From a checkpoint of a small transformer trained on Wikipedia.
Size: width 320, 5 heads of 64 (1 for keys and values), vocabulary 2048, 10.9M parameters.
Architecture: RMSNorm before each block, no biases in attention or MLP.
Each number is 128 + 32 x the weight over its row's rms, rounded and kept within 0 to 255. Layers, rows and columns count from 0. Numbers have three digits each. The size before them is the row's rms in percent of the matrix's.

# layer 6 MLP down (transposed), 1280x320, rms 0.0373, rows 723-829, columns 128-191
089:154112077097181098138117096154129124135151088158108134113115141158148127139133099140106095117110093131098059146139091141135129115168112166139153042158147118116090105157099115165103080084063079
093:183080096125122108081069116110105146138108140119189132120085100121078112071048113104152130094166138091136146122103138094103193118109192097104177115081133113094147143083166139174105125095161092
105:138136128131118093108142116165152156131100128117160087114140113100175119083095149102096109146122130142110154155126087101107131214086087131107155105092050134158126148126132126077122112123129111
089:117151110099119133118172087195129051109117105101132184163156127124123140096151168144092097131114136167136107139123140170081135156140085156121117151082157092076085119128082126114071112108139108
087:114167147116106108112135095102151108091133133127128102204196112106167112105119132109130110087190132159160135122119092115118130123152147155194168123117133152093139156131113143136120108170150090
093:093110093201121148144128120110164154084113072122119159143177117112158118125114117116133116122113069176128124159091125083188104153117125146112156109144108147128139155133124091188144183082142131
100:082098060176070093185114135165155129136091192068116115171069100124094146110100130118157149162124178148168148167112097120127152096132177138172160136080103131139160104167193134106167093078166175
090:146136159139137120139183161132118101083134116110074141138193113179103115166136129131153151148183138112139115148071151136137111130128083136077159098171110100077140148170119075120135072139092191
090:118155147110095208136097124101099152097124136183171117088145159108226126122070152094191205150253145124172072128094138134113148087159189108069092134109114154139190063114083165180145203200157146
086:157122110143135079117117078116152141187187088154142152109118089126165063075079136168138160059068116064093152128125146096146146146060131107148172174168089118117146147129142056109152130114097118
091:150153140108102102155186125122170126090110115146151130099097133081145111120096174099125168070112126119132076098097109171071179087068109133131088155082065114142152119148131092152160091187151115
104:124103048152126124127118146111095144089133102192137099107099058097118121179145088148149167129152067109149112099141130090096142143105117075103081164123165162118119108053180187093079160148145168
091:075103137123100058130096115135119140096135120179108165148157173161171133094113081103125138115129135168085070142080157150166150092100172077153046159089137128150156141150111184090126095119109105
112:125104090240097087125067094113155132055081080172070142109104166107111083114169120163136132123103139091158131133050155103131130162177155148148094177104106164162162138150124152093168097086097108
096:123155145144107085108108115083138083115150089120162119173086129086145134133079126179129121107133149149123097136134138137069114139124097185094138160115155165107189136161136113128118106131136106
102:135135100174120160136191144072114078162145163155117140140093145124139137101166149139147167145088123194070150072188120088117148053155121088109146069138112140098106090103164169156098167162158159
091:141216175092115162129142117118109093224116112132100096121167115153098075169139120109162086175104129118118102134162088102114159154080147106159073168161182158136081155131174157130079142088097138
097:116140105206116092134121114098097135101116141133134182156139172135176124140082110137133102087178146163166149142086118090211128183121108133151121168097127135090172065095039146142107118112152086
093:162155116140169116167153075156151128111102075114154115113065075139078094161128136074149173107181137091128105149138171082174151117065089126128137118076169115121127173152087124112175127170106054
104:152104124102124118114166099116167137140127138138067136132128177107101105096070170131163104142109182122120152138049072146162133145173142156074119112148097160127210109115157076129147148157054145
098:087139145118155150112107049112135103145145178154100134180118112107118173131118126149156129059171119145190139140095141116072216131086081135156098106113131114099133077128149100147141117136182102
098:111141126124160145083112129142153137122095127113148147078112133149216111149065143107116140144137150120220106122109155153178150180182080156157132090069135114143172143132100139151133154215077091
096:071124105128088121100089129129145115136164095152145126103056118115069098167099110091121186121204130088144077113134146069138144158083151151147157167168099166151130091131120097173149062166140074
099:069140144169096090153123142150125112163125118134118125177155164155137118140124079092171120165131163147121127073110122114133088242111143116096138242128140114146151125129133071154181163128138179
095:117117126107186151169134158166109177177143110127064134127182103108172146159069132109140175146187143143127108130149159125152152113131160158178113146087195158197161115143150114101151091083140233
110:142125176154128116104135133101095119132112097142132150134160141101088164105100123140138120111086084166139120146109120091091143133084088130130123151113166167112173081221167113176078151183097132
093:122123134115132129163144096109156135083106145118070160127146135128150094103152162087154195115187132099152153155101037139115127181151076123115144114109156171151107101099129080177104155128136102
087:106070090153105126140170101153132114153144116124111137243120110122171047220144073127142065125118035088113192113114125098201165160116141140107102131116143081078140114128127099133128135169073076
099:108154175156073147174122082144137171105106082104131109099103110143203144117126161049145131195086204076110090075112135133153088114097145150106088140107109136073135118119108118106092144108204133
092:141140077159114179216203115117097103169111150098126160119163124095129156078057181130136174137116098126137126151156179141108145105167131094104125166064159166207103142152090154141089102136223171
110:119156145103164121125145145066096141169156164067128154080130110149156089172120185072123088174117161147130142111187139177125105091168039089167173132059157121139124078120156107155158158073149167
090:169153068093104159149143157089140160105149141174083167119136153093082147108155128137043144117189172135144159133155151142130160135155131112120116091093155113104131156137119162163105129160177116
096:155090153123076135169128176125114168138153131125147112146095061138082111138050144123094133113144146097136114107133160167102095128144152110218084111151176118182094079112133119092099188135106130
105:144190113097114186098110158145175148169145064110137115136157108145199135116081123067167115111201141142161100119137116210086083126191143175131163050046171145115100127132082152171063123079118163
111:081090148135118082137101158109149126118066162137122081140135094131151054104120125199144065092143115154124131096149069149136119136107090112094087113110140204113124121112164145176167198084122126
112:168199151139094139172118107108166099192117113168094161132133092116120081146131134158125160090192127124050141061114106123109091108118082127109118185188063105137173180134162115144099180163115112
086:124146112111191093128072128129199157150215162131110158110158129152142114119142081163108123115091135152114143148202157163145113142058161115135107116134094135125104076147101148186142083123119123
094:104120146164151145093149118165117163109093148105160134100091127119137108142050144132102164089160162128108132099091104101147179161076151125125058071157091136146143153171162102126076129079141147
084:058083124116156094109073104132169166152113143075092158147130175083117111101177130136144161113182070166152158156143126167130132128105096131215136135183071162044102095142164111158109143117157071
102:148158173166150172145176122183167154168140105115059113128141114138113135148147151124162152104088104165100146097126123107139203099120094097079143083171114147075171122090119131093200110096108190
103:095121141121154145114140141154129118048223137173119115131143122136116142147087161123123179192102158156147135140151086180084111155105121124108125114109090113053127159090081140134167106139118141
102:129120097115109104201140190117154149123098106145177117138148100098239049135092145069113131073094090089108106107135090095176110148146138049132135143159096156142128094094169121101134118121076044
099:105123126109125087065144132191147115144148088123127158162047153133150150113139105124151167135113101080139182128099124138127153122217075134128152094105101068094097153141121161163105098152152094
092:137141170134114188179201159175099124175176175117144125133154140142148133128120147132120106168101123176161142087106160137127076143102201138122152107150100130135099118079154082098144138142130130
123:048134093113147111112095151124115095086172143147132116115066169142196121109153149146137139140112109143129097156088108111189123131168144120179112116138115170133132183171092112149163110101100131
104:159178142133159184156151158131135228120140131149152147159162091093143089169120176132140169089128130085150134125141164096133178145098129130143080185159090130090117075122150088171117069155133161
106:119180116203104160128097140121136098089197102160142185143171150145146152136155109150076079172208146170128147153108107132123139119115152117075077136115092108044111145132124176091123137158101114
088:122180043157154113161169161133131151117107120106128151176144106100127104099193162134098122151115105100177132083107142068113095115111141165152120108162138126181147170103152119120170127127139116
116:129136118137129162116110107137141117133160219050128111136127107138088149128170159115138082169092149111076137108168086157141101173135130114187097134078106105168186148073173093102161085139125195
101:141088185140179141141116200187083164075106149135154113143097139134151173071153144108178086139139115096179075107086163107199110147127123121119136117159099151115171141135163116154114108130109137
101:093130133081144114189110121122120141107176134142133142122144176131166165097079112053081106118164119161098121113132108134143054138146135181068078138051131136115080115113066109177116122100119161
105:179158156131129083050134143150123202065113095151116104127101098123137132127135147119122150149132153156088157202147139172106102105183098109107153140098121125198148153150024166166116145082157093
085:160135141144119036155154121185184126154160172106121179116081139203100118188111081129101157119070104125108075163101143160118179116160108128147130122196116107182100113091098104162142065110124076
110:084175170178129141193144153090181150136105134163146111166125191170155121123127184105158140150119112132117087148130130117128141113126137079160116153156128095099133189093153141148131107157133129
102:139202090124090089075154085148111099132108130125098157107094147100106083165148211096128131217097178136099141125135099075164142121142108109122195079126101100170137141190140139134092111098085146
102:137156155151092157159164094155114102091123125137176111153150131124103141147088158139067122159083119160140162097126126165124094138098152136101097103124129157150076170108148135113123096128141149
100:131108132124176132125080159074176102118141115110088160139131174166072140098174158118120140091121136164146127141147104161088067168110118206144089199112113150091132160136147140162130133082119140
090:119183110108111131101079146208103105100150145201118089100139122149092106154146129147111095166103142232107102101172145105107183163183066129057113186135145131162170162161119180175120133077113116
096:128093073083152073135185110140089141116158110151063144139121092144198155105191146156196104121133101193086110116112134162089141096118145120127094132071135159098139143133075132120133155156141133
102:148128132241171152139121148182122106143157125205129155110164077166124167101115173139126066199096128107110153153103102154121164142115110122080108132111102193157125127181139159150191111129138159
104:148137117203176160136095127112107133104109119156183119149112102089122126092090150165099060119073128053133186126134185122148128232119132144132131164125108156099141147130131156211095112091046097
092:150044170135064162131093134156123118159129197122137155139085175138126089166154071123090131197123142216092101080106116152118105153136124102095181068098137118115102087098107102089113165179143181
102:128147084168139140075118156141125109123067062158132099124147124150111146130171168144170076150091134093180132161116131122117164083167143117241099161113095118061133110225102123120162076166116121
100:167121128138150116104062102156082134097117111121182119072135106137146147138140138083150119120115204134105130075159102146141098160143092104109108065108148175107115082137254138144166123102104128
089:166052129084182108107131067178173092145165149134105109115126151113150099118125110108130125103090130148143143175111126160123127094056165140134088173174096113093130094121130111161114098153114126
111:187100153128110121101112114155141132153090124203119022131096099168135135126102089053094126107109112157177130195105148157135152145132116113108089181144069139138122089162095153159116122134074131
098:117093114114162167131096114143121138106068171143100091137133122117149119092111104118150132093093138143120061132075102066159142081092174130075110171183129070124098174111129054188146080128098132
094:112208124121152143151142144134080094125090104067117108095139086097144144157075126083109103179189108129136128089111163104119119207135123197123120173084119112146099194088148153140144095135149109
093:132171172136110163145052138133179088161080106150141097152090131140063131107106086128138123164183097174115123049115169164114162096123161110163159161058127145130120151120112132148114132131092135
085:127136149161117122155194141086110132150074155137129130121111133132137163128094125095087132111102187146176142036065135154109107063161125133084072128155190163120086132130082143125125219193090142
090:101178179129101100155158180167077129093116140132116129114135147154137189148115146135101137137112144164098184153192120117112132155110165123056121119081136184128163128174150150160140154133154141
101:195170148171130149138186189091118161123098215189097101158209153137106101060088072108119108114157134106227163131121093099071097118108155077135105196159123167086174130110133158129089166084125089
096:153151080150150148058142112140145107126141211061142122149065147130158144164221153070068167193122153134159090129115123131101135123111151115120171158070138078113121137177138155089087167142121106
120:112122157109150103076127114122124106088102134142137123097031106117159187168183085132141126164086070171066166128152137156119118137135116115170115102155167140093151077075175166094084122178141156
093:115176121145120150121086178137072194132156110132074153129158114102129155095137152166128108139099115163183101109169166125136141228195114193125185133143152152082165092180152117193120092163123129
101:134126090120154108112168134107117138148109142127147091073140110169162100104121096078082077125107127162084155152066069077150156149089134154149116158095110132136110081172153097160162087142153121
100:094183115119110153116162096110133165138117112140086064145100138132151112104120159129129145133134136143112115063174156120130187101106158117113123138145129088126112139134110147166118124125140109
101:126156077205126168160165132079159129106173150129130162086120109114168081124122105173158160128132123079081154158127122103108123162163124176128154087094131143092097120113179151159061158146138135
101:124160151152124127128141128160101071178164130126122163119077094147123118100139108134134152124084141168133117162149158080113159060147124157063126118073173166132108123172111066166131147224159112
102:125085108136100089181042121129125071122114139132146153095183152148083116098166228120209109093164131096149096142162130119084109090208139104114112108060167163125166105132144127167165193216114127
116:099125189114136096101067140134111046143137166109103095136110121137089149146127141110161114119132029154143098149123128169137091069143133060145173098121141127112103210124095124126073061138136071
102:127117183102123115087130160122085120129131076133152133079118119102171115131142085137141081150169066097122102141132110176072185113062138135090162187092116137097085102138112101147151162168098212
104:074077106144107055147076111126104112066134128096165135137118159122166169184140161109147093116144102100095121154096173138161126124085115136089094117137102142160130094149137059145118131143120109
097:110103139147099153097140123107068131098119121136115095153144126038087104129126150143125067152105156112119107124154106168067135118129111144151121144104123160129108098184083112133140132153094094
110:140129100144099143129080166129123159120118164142099102146105113127124062109104124187198129144101148125120105127153179129169055106148136121196117131137120123130190098107093168129114098045178099
099:182066124138151122179185120202143196151190169160070173166114116110146182141124175119074143096128139085099155120183128091126173116094172126092136126181118124185164067129141182138151179153122090
087:169194170099112153125154218114099166123115104135142106070145133132119173110105150221089091070135090137106111162115142114139159124115091077105119153124091100129114146085145174137146105121152128
094:061147094157152076145102121068128111155128146132094108098166165146143064103185114169149135106146207118206116153122182142176102163177103127124060132122173064155151165111176138125102121108155147
095:154179180159111164180172100120115119136177138114091104102137153109164123133113099116153089151112113196138184106125197093129155121139139152165150144160113144162116136101169095085090151135130154
104:115164162141160136100107144158106123136126164124123195168129184119132124143093101191159128099092121094153100096110202142127171173069125139101091125114049094136169060139134154108086098107149091
100:124103154159127078117170145112174151089111102129109147167108116163148161161125082119116153120131108110133124158164142105109125171169197075148159172159138132144168084126149177141125128176146147
103:067157124073170142151105106173141117143075097134099158089133151108050132163165133097135044134130192140076140100130150141135178116143093151163135131132177124078146032128194105083116163128156163
105:163082077149144092118130156153105134086147135127123107151123130137131070155122140053088137129125097130141102125187120146087122071130109085167069106107131161118121099124147145117144104108193177
108:128146112133153145096169180086109139159095130086086107154115123110095135090130152146143161126125109117172119140125149090075117106079099107122115167088112126090135145145151134127153100114065090
111:138108088157111158165180094086064189168138117153110177131149158125077125135149159147155159139129147118127075119149097185017113080130120093165143163152133042137086087155106106102121131132172118
105:173100091101124206106115084123166143097169133150193101095138142176176132096130145131098109129123152134145138129139112202126113155139173167130158106124079142164091186162119094126141120154119116
097:122087161140080156179164159100134095140195112083114141129102175042095142151084032156102118106117073151158138209054109129107132064161143179132179161111140115166115122205091116104111085192133105
096:128194119147086122088139098127147056142118175173119101147096141114131145191124148130099104169161141157132136073161115141110164130153195127147127120073143089180123151202118139124085157130158100
097:165154130169132124207127133125173107115181203122111200114089203120097131167147096084084163144246150171124116074145120134078144101170123101094137128159132114152181137135144141109130148201181085
098:157128134075160183146119114108154109104087190178184116150159144126136102103112149084093124181103156099113137094160121144110141107222127147143145169084124127155099138174111169163106107151133068
082:150093130127173052138113143139105101106174167138101102114074144151142095110133103151106174128120137143130168133162126120149128099155099163110061095135170135062149080133182140114111130129220102
101:176131117174126107130123160146163156104154136097158159164137138130170121104141098144161111160120107154076186153088156140151068142094151140137087096153115127179131064096135142120086128135190114
086:110141118134098157117107141096051150132092133144157117134134130129150139097118139143103135117255151134133179104121103103126114133172151098132160105061141117136136140111123154128128128106121153
097:071152116126107123105112101109145137177103110137117099147136098097150163121125119155060129189132076059181143101116156084117177181100140137172157130092116135135079140117097154133124123163112160
100:136113095133121132114137112083128143146116113171123105133191071159151127092110088131116185149179127184126159148127143080157196102126132081130247182136154153130120156147152107115127098127130137
108:115119125149131157118116188111124148138105112118101128112131116156111138142103130135125148037169132164094184138087116133095164149094084095177141078162154093120121149165115179122148096142131116
100:133173082111116158131112145150130150088132121105149133104131102136129148188065162095102173170096111139178108146087117177120056185113139101132122112157123120111132095139166081158133156150119140
# layer 6 MLP up, 1280x320, rms 0.0346, rows 724-830, columns 128-191
099:125128148113146127125157147153118094099102103181147135157112101113083156148122111085128122136107110167174144116115153123068123091154105111101136093181130140153172171089094149133116152155004121
101:110113085101145047112095115106126110127139107213121186110147133122119198119140173130126055105062075141104133116118079122127135137167145100071056097112116110186172099065175114151177179164080166
097:153185137121106079109099156100138136122070153155121099175105182106154142122074065099114058139116097167076152063135077122119116129146174107134102122095161137105107135135153125085163119216076132
087:110102112084128090049114117160166138152159127210136094090113106144124168117111184045127179118145116127129135136155162115124136136141109058133131122131123132134179080115133146125128178136142120
098:096078081099122135164179094096151109154059089076168103155131143160182132158127127126137129121126072148167098097110091087088104122120196126173103145142124094107091194114175089105136108161115116
099:175089066098173079073141136062122136097123104159143128141106103104168184108112160141138058112126132101126131143147090146144144132153118139082130120111196124154132092053078136072152103112101100
092:114097139133111146131158119114156175119097121115135056137036117138186135090124171128106120084138117134127178086160170097150148158152191119146131133116132178129120126140129173109102151086106080
093:108138153120182118136097151161083169129148145127108168133173149113087144161101097153141046124042118141124123159165106075105102187118128117195093140162135140139172112076130108139173124066071114
078:070179148149155108173156122048120134102186102141123108116172101105080163142094120127119103130132077126111128142138095153100102160133100105135081144138106084130149172120177124103150167149114160
101:112112127124120129111109178132143102154123145149183083157023104152183146119123106094103085132105119133084194088172151075141128097137160105098127130134139126161096104100110170122142115120036119
102:069130182115129166202078134140160145143156087108132140109140147104079104138090133130116103180113195119102141119072093205154100122151110109108129010112131157162129146158102132117145105144135106
092:119064120099132062143115143075148098118042155098092066118112105121111169118131154153143119169114143044141148092106160147114129127110108102105132125159114134021136104140110080113121107191131132
111:112078177128156124089149121130110091048139127138122099150094095117133200154201168120148139126123148147088201127085122128111114149123145113156134110141155073030138093136146137098150154176114113
099:134103139109104080107151090130128136095136130079162129153133135133121159174161115141105085130144096166112158146119125112177115096128166144143094145144145145103112119088122162137108163107094171
107:041104113101182140107150143169096162132153151170178135121120065136111185124114052109162148125117099119123128121189163102100114149115135112146079073122141145090114118106150146104170161137094088
091:060107109114182161136143079053119100107144091075106132151142044139173111094124089106123095156110121037104167121116134177103101097151090134143177162130202104132144111100131131082194152138086145
095:174087088140146129135135173133120120181127095148081113187101154185169169124154133114146127134116109115134133081129119145019180173204088139142136159182134117073097136121140156076181107109149085
096:126162119159140000103131153139117122117121129141107126100048126103071168188114082128141137124146066148085161123136070149108154026112158119107108156142115123125168108170198198104126154148140166
100:179144116174110107144123126094088091098114123124123073144056104143119147154144133115122098145139086101099124088214135159134094093125192155166137144109122109106143130122171103118121165140097166
099:129116124073129125120138161147172136084099117129178116109158076106113103133131157176130114154114108190084076122120114122179087110140135097090122170139118105142147115098093141094098119100121141
107:153100131076149114160104078153121135088175098116091105146119124166219158158145126116154110128110114127089089099111109045129110050128141131072102110134152087147091144122115141131187067104079166
104:075072152116104129147103099072115148158138149151128148142144174150159124107137101104144115086130082138075152121170083111123083097151119162083066056138114141142116128063113179063132148089150146
103:095145100147090133106131142073182104104070151167094165093148133115144168102148143086225071098120121113107132147096078131069104125130205144047095114136142056095173127119107138122119096156115140
098:116130165167083140131126124174150105086168078151142106123135208196103137154110110108201128138113108157077121165106134092127063117140199083074109106153148150124138131153154159153191165207123115
101:090118055092109160071110124136129100109094099145189095127129100156161097093110119178146143085114129119135118107126099156102151137095123124170163143190133106098134128126103111077133128071150118
100:120125100127126139112165139155182182092086168157113089087117077103187220138196133060129149106090133070085129138125134147180083199121159095076132109132143136071189078141087128130130112178047155
087:093119159103160136057089154110125114135068119152143145066103130130058203133086098150108133139124147191136174110108074098062152089149084087179128075142153121063128065135149152127124104098143158
103:164120144107151117090101134155172115037152141192121134174144084088136128169131131131088053155083097107124146162179141190150104114177133146126054066136160109139139060136093150131143162228125146
093:149161139189056128184141123134142090073097131153071152121132185094148165169128102129129093089129124120165103144122172110128130125146175096134084145108154116086119118105142152118132142161123145
107:163154146116127103143130142103154102118164172137135116190087118116144202193153077087093122078116088172142174120133119176159097112163109124101117123206099096156107193148150159116137116114091147
094:118110141108104096105097150156087141126134113178102100106101114080128127114111132080165104090116105121122114086125097143110197072088165114126114160167149131109105132162115144155131120113130165
098:133058167183128129144130217155138122129160112129083139107093116178098157167168144116122089113088109117148175083113165148124171153174134138095126071151145106079143143130166157100109095118145120
108:155137181132110131082122142168109095071141130122125072146054103157159125130174144121138060162110127158087146150155140130074138110132162109107140142124150134060130112177193111146146181183116112
107:182114176123119088062089142142119154101126122203157121134071178181124116129162146133168050064117114140136161154157143109131157143164161110198118126154181133103124113133082166146203067176081129
106:166085130099128137169116174130133142128055143124092129126067154095132140193185150125174170111124068108114150050124146180089060124171110070109174159133138086147171103127171166110148193109150140
075:126069139127185146129135209130150098083078142191095061145131078132123111194164120091097102148138080156124123116101110084117118141133072137122163108184123155140137095124159119031120166117147128
098:124118088106090136191118094126138119151132145118078134104106154150105148147150117125165138149151057139082063025164175161110072079130112148106183082150152079114154129143157116132110166136152111
081:101086114072159119188105206086163146073171085101163095152106159159193090177144130102095123114134108128121171101094114079108080131156102111119147058142207096131117112105119130071137129170095133
096:118067116080099084123120109172150067050136105076114098123096116156195126093109132116103128123116135125090115067130215123093103131138160101091123178150162126150102171124127191129123127121134158
106:135126149134078078141120133152135122117106122155115128161039113112161205150131133073167106090103138122105120121113066125113172050133165142105136118126125158142152153132221144161132103127103167
096:113120130116128100070150110115189044140122132131106163152135088143111180124130133105169069123150142089136158119155166098136106071099154156126171108111120123111132061161115173150186112142142167
097:125134134109176125099118108109118131125155102139084145117118099159109106143110156166200128097086110148084166110134134168104160125115090116159155090156122080117175114133088126160163136185100091
092:124128139066143146097203128135164106141133150181226121100145067094178202143106112110177100175094137149112148088113152138113106125096143123113115166123145155121197153060227123096125126113115125
112:154101131113155131145135141138106064073114181155115122128082102079193143125140152135153092073078085112103149159150089191131139097120164109139081127172193153147138128134112106110113077151106137
099:111102163111116126140127121134157067134139122158148136156106170166125168154116133152122122106150113107116130114183153139173094146119154143147058027130139093154145180065116152085104169048101077
108:066105158114113076124110133143161110141107112144095113166088130119128184169182106113190126110142074157135063096106106128147124108135155163070076098143126133062173110135129111023139114155112117
090:146073139116111137141113080100106183106102148116148128113055103210197122098143176125106136127115083152093128115145096133134136125142116106128141128111116154064137077101062166104114111154130142
108:168110141097096052120081114073192112094104079126129078118145140161171165141139184162123102156101153183118121075123117162081116081141140117174141137142166133137145122132144119162166173155085133
102:090156126105096064163097098125157110124063109137131119155087097082157113107182101108119159097102112167138115124144133158159150083182150067115050154140142085136130152141103115131161147102072093
099:168127149117117124138125194169071092072135154167123083188102109197136138134147133144134139165110048143140149129100115105134082093200125145128116140139159074125141134126186136096148144202169055
112:083092109141177086153129115093156095141085119087184164134127109120123153144152071088149143138099098093134140096110117121131077101131132141078126134097153142136126101110147084102156163125131195
073:141083121114102158119137124139120067113080078179109113106119181121133156157167136130109145140112164157170130125127131129117157117158097098131128156107136137115123113114116145147102192103082130
112:072050077100144139056153110150163061137068119191173145116137144154103098121092117112129036134111125115150092111100096089141109097115123165121161112203110128123168119143160083115133150078110144
103:094141142050125118147117099180164122128091123147108137088116111155207144123176122162149120099083149095117138132121144107118197074147134151106068145137142107137157107086192110136159135148235156
095:082075126127106078168079169131167071144152120158072115187143146163197151147178128097116064156104148122105105127131131127122102132143115099088116077126157111160153115108095161090161125137096094
103:104148069127087110139174137104135108067088105169170154129121187221165109115102136130159131130091106144071111157160116131167132101181125113127048191145142175099167078126105158122152118175132096
095:089186110096129117144151105153135070118089138112079158177156086142179167133210111106144134080085128119173126085146165192159131127100089148097098129163098125122103071068157123126180112132094098
087:061118186115120149143055150145210106120073091086143102116165174096066132153127130147108096132092143105094098155127086094159151138113087155132142041170144120176173127135139111101148106062156095
097:095115157126134144134107153100150044126139139109118085120136146126123145152152064124175120140123080108086126113079094064072144116104163145071108105138138060145119126077152115020161171120176097
104:074116123143125104046080063157117123084096152138144147077121064169112128105165131138145098034141120119118193145187113178104103153115151087079120140127125140149121116113180162158131140127095180
093:078136132066135139140139099138145109105169074148169131138143103103096164142082114123151106096089158112082186097113100130130172138132121140105111175084120117118148187132054168159132197130109117
101:082080137142190126174137133130128124086148161112186093125111106090136092137143121043157044134070096059142132126129126118129150129092133119083146125148200154116152122171144117141165087106112116
095:143104155143158120156171230118126145116142143145081081203099122091100127138153173105141126151139139165092089046175101125175148116124132133189146164124099127076133120162017154164156111186135134
078:116102178118175090161124125085128070116091116096183097206118125185135146150118136151115120172097109083135131153155128107125088103148108008109115113097147091133152089151108094132155136118121147
109:108088118116119089066089094105141125116142110179075115126121140098026117116133133086115081111109141116056120157086127122142148151176128073055147140122145108162140142131165222094150162105121107
091:081092175131100141126082088086178128174098129136148148090115160139114160162158106104133094123096111122135140097114099173093111132195098157121096112123239191213132144129116174061138153148165133
100:102152115115196087068190185112183139135131138175031118143143114110098132151150135105141151131089154108093131147121101126066187126134155102123149128159188127148118094120096095156162100135126109
093:141102110127172125129130157113148164135169069147131122155138135137200113138151131068120078106079120117135092109122142140077081152099138151102111131154108118107154100095125097104153150165007154
094:112147155124151111091071092088150152153108143131106093107079118187080140127151127167103140095120118138148088145128110168125131103180130101157154080168136132172133132122123117128161206181103116
099:115110099069128093079141061093129080139130150125132055093125132185164096159143052082116092147131141109098166104132159095111121137157105115098098137158145098126151134097127141098173115121082087
102:136103090059108097125122136096106126093128111124144086155143100131123145144149183104121058145132139079076128122173154136124091115116075159091057111112167101114098089203132098135165120104102156
098:111102072161151127171100122120145091110085086160055117121119171127177111157154127124193149098117084106125108136106104110061061043144088094117076096153154110068089140111117150121170165130132206
084:104118150076114140069123082162139107123063162159097099089069114104113119134159119112136137151094123147089129095139122173097172085123156164135097136169146147061136116118166131125103105142199148
098:096107123141146119124131107124132134113137141218126072073133081159134111129145078145092140099088049158121121147105092103142104152118141146116150161128126098145106170171149128077121109098141083
102:146099061103144193145134203082182117146100100104126135132123106097147138201167162133114081129107130087158140087242084128129139133116115096168120147169216137186172108126114124096152156109115083
098:150161062111108112121142090130148050117141137072096131138131126159102165173165081144058106150110146132128143105150124153122214082165202104131194092148118114097200129163108129128100140145142127
101:118162072142135104096159191147171102122159096157092120162131100095124125183131108093133126148126115132119138132122136102162093115165140072103076114126144131123105140181093097167143140189139131
100:132118103098093120090100187139178087102104066164124099144150182112140187191116098131149089074124113141086120114105093085113157149138132119123153094148127139102142056179146173078137155076054126
106:135129111129119040151092187153099122064135121126119106126087188135178129125161100160206051123120084087126103110096184215105135096155142120096120128168156130115182109107130148128156124159179119
109:098105149085180058094117132085192138168156132135083127097158123061132170089132131112126123103101125120117128091165092158109153120135166068078159130253202092150137142125139138129130095110143122
103:138094162130149148107099163193120088114139090167151127158107176130133180147162083129154132122089065148145123134192156127154142137125094130127139047165149143138105149084202124138165132165109125
106:153157132167149149114125156133194034134158155133159166115094119108192145142136096149203088109114146102153100126129180126130119073153168160111100146118136124094119118104112144137186087142107140
102:148136150063172173136148188122139155114144144114085109140038176145063118150134096141190154163100104142115129120094131130170158101152092133150066084141136115170124173150128140125113140166154110
106:105072137093126073123121105064133088126175065058123153144094190081125140115110170102127111103094017139107106146171141122145168127160178094090074138142123107091183175083154134099113079132161111
101:159074109114117136111070110082093059125115145159103101158078169146114183197143113120137125097144082139145119127201139189111137048140210130157111094173165052100173110138139206123134120091119144
084:118110120116149183123117152134132130056130162110126145125135144081158160166126099114122110145138169130168135109175066120073064106187143145128117100134183153159159116107151131161159169108126158
099:119141099153093114065104153123113096121117109095095184130136128096114173183154151103142111151064123123127215153120150161141122112125126140059118116098106134123145172153128146097149152120119121
101:129120090120127104098123110113092147114113135211184108133140207145136088146128161099147127051109093124135128156121086085134140103124143127138145030147125065077143146110149089175235161155090195
101:106078159116145140110091121146096082098124144157153140100131065104112170110147134163149135154128078110109142084162102167145150129184126148173145106210106125127181137153158162079110230105089113
100:102123083111146062206120156104152096072145118139140106129123149118149119132102160136127075131124096136136068117141127085090125077129104079103162137122145131160119118159129130104122121121123158
106:128093161095128089134090157046149096101103156125097128156101135081099095106117091110148100144128087166126110165149048131121095068142224148106144108152127116102162111105136126180158147146083130
104:087145111087090144110143158142106089113098066116143166094115120104200191184148105086152088126106144158092128063103118111071134120160153162134141101095153170106158091086108137130102128120137148
103:122129101114161141102132156119163141124075120138174143077115080185233134169159061142161087073088143122153114119104169076076147067136166089138150100162183100136152132131106113101145183160073121
106:083077115098136091113120149102198062097183077191183114139126145175125182163193144159105144185124109153141146119142190097119123146157145110154079099134101090166166107158200165109132106144121106
107:159145158115132140095160133085161093122127123114163128128146174123125177114162095124136116055085095115136137119185130093083124058140136052147189119094150019115180087168148118150099145099095141
098:152128142107152123067081121136115121142164125153099057118074083155147099130113155090156126123124090141138100135141129178103131172106211145134134115159109165077131117136132132106135076129139101
094:156105176115138150097152122152130141111155155162084135084130144129072152139146095100185133067117116110154185152108161148057082093100119142098143168192089153102111082087181094110127081147121136
103:092101154120127117143194155110152140136135173100188156110140105085104115141151115126111126120103111161119112098102096151126126107126098153127072071212161111111111128106146072108083137100075124
094:048142212139124103115124136102166155180110104160141091173134120107111119206096133095158134108136132070087178137120091075134186136151158119085161118090145143179117131143131101087148168154143162
081:072153150109147082153144093148202105103141106125103099088109202148122159107134165075104117121109132158121138099170141105095167143109133026106182084125119119100147134120147134149135103102123151
105:134109129146106069199102097149140120167064060131132093148107147149083123234219131154098099150105129132114124125181110137165149046132150092155125113138193101121142129156137157140134135135144133
100:074095174098168067141148082055128120105064092065089103099118107095195134168149158087139134117137074151102114060189137141091085094178068139146119099094132121139134163086095166095107163122173136
099:143113105135080135117129174104155140122117151143157093140122129173098090148128112111093054069084112163102108166124110161182065141095122145115138089247128098157163108091173158100133143118085116
099:125173209145165115172088177063153107130101117098096142119128167161077098139126146100098085157090110114038126147218119184120130181168125121115116036150163079130191150165084146092129162162116142
106:066114102138099115087158175192144137123113056200134108088105178143096162149152128105167140153126134131118139121135115122107105081125179111120121104118202083087122164111166105132135155116097113
099:087105144122087100163086155129130109134094158144133161153144147114054102129106135109075090102104138071128152169144155119121102135134142126064121147138126152144144069139076151136222079147107138
090:122131132116127093130079105101127137111156134106123105082119053128131129200142126156126169132149045176086182097170073136099157153170196094118156094136160108082110137085059141120159113127138123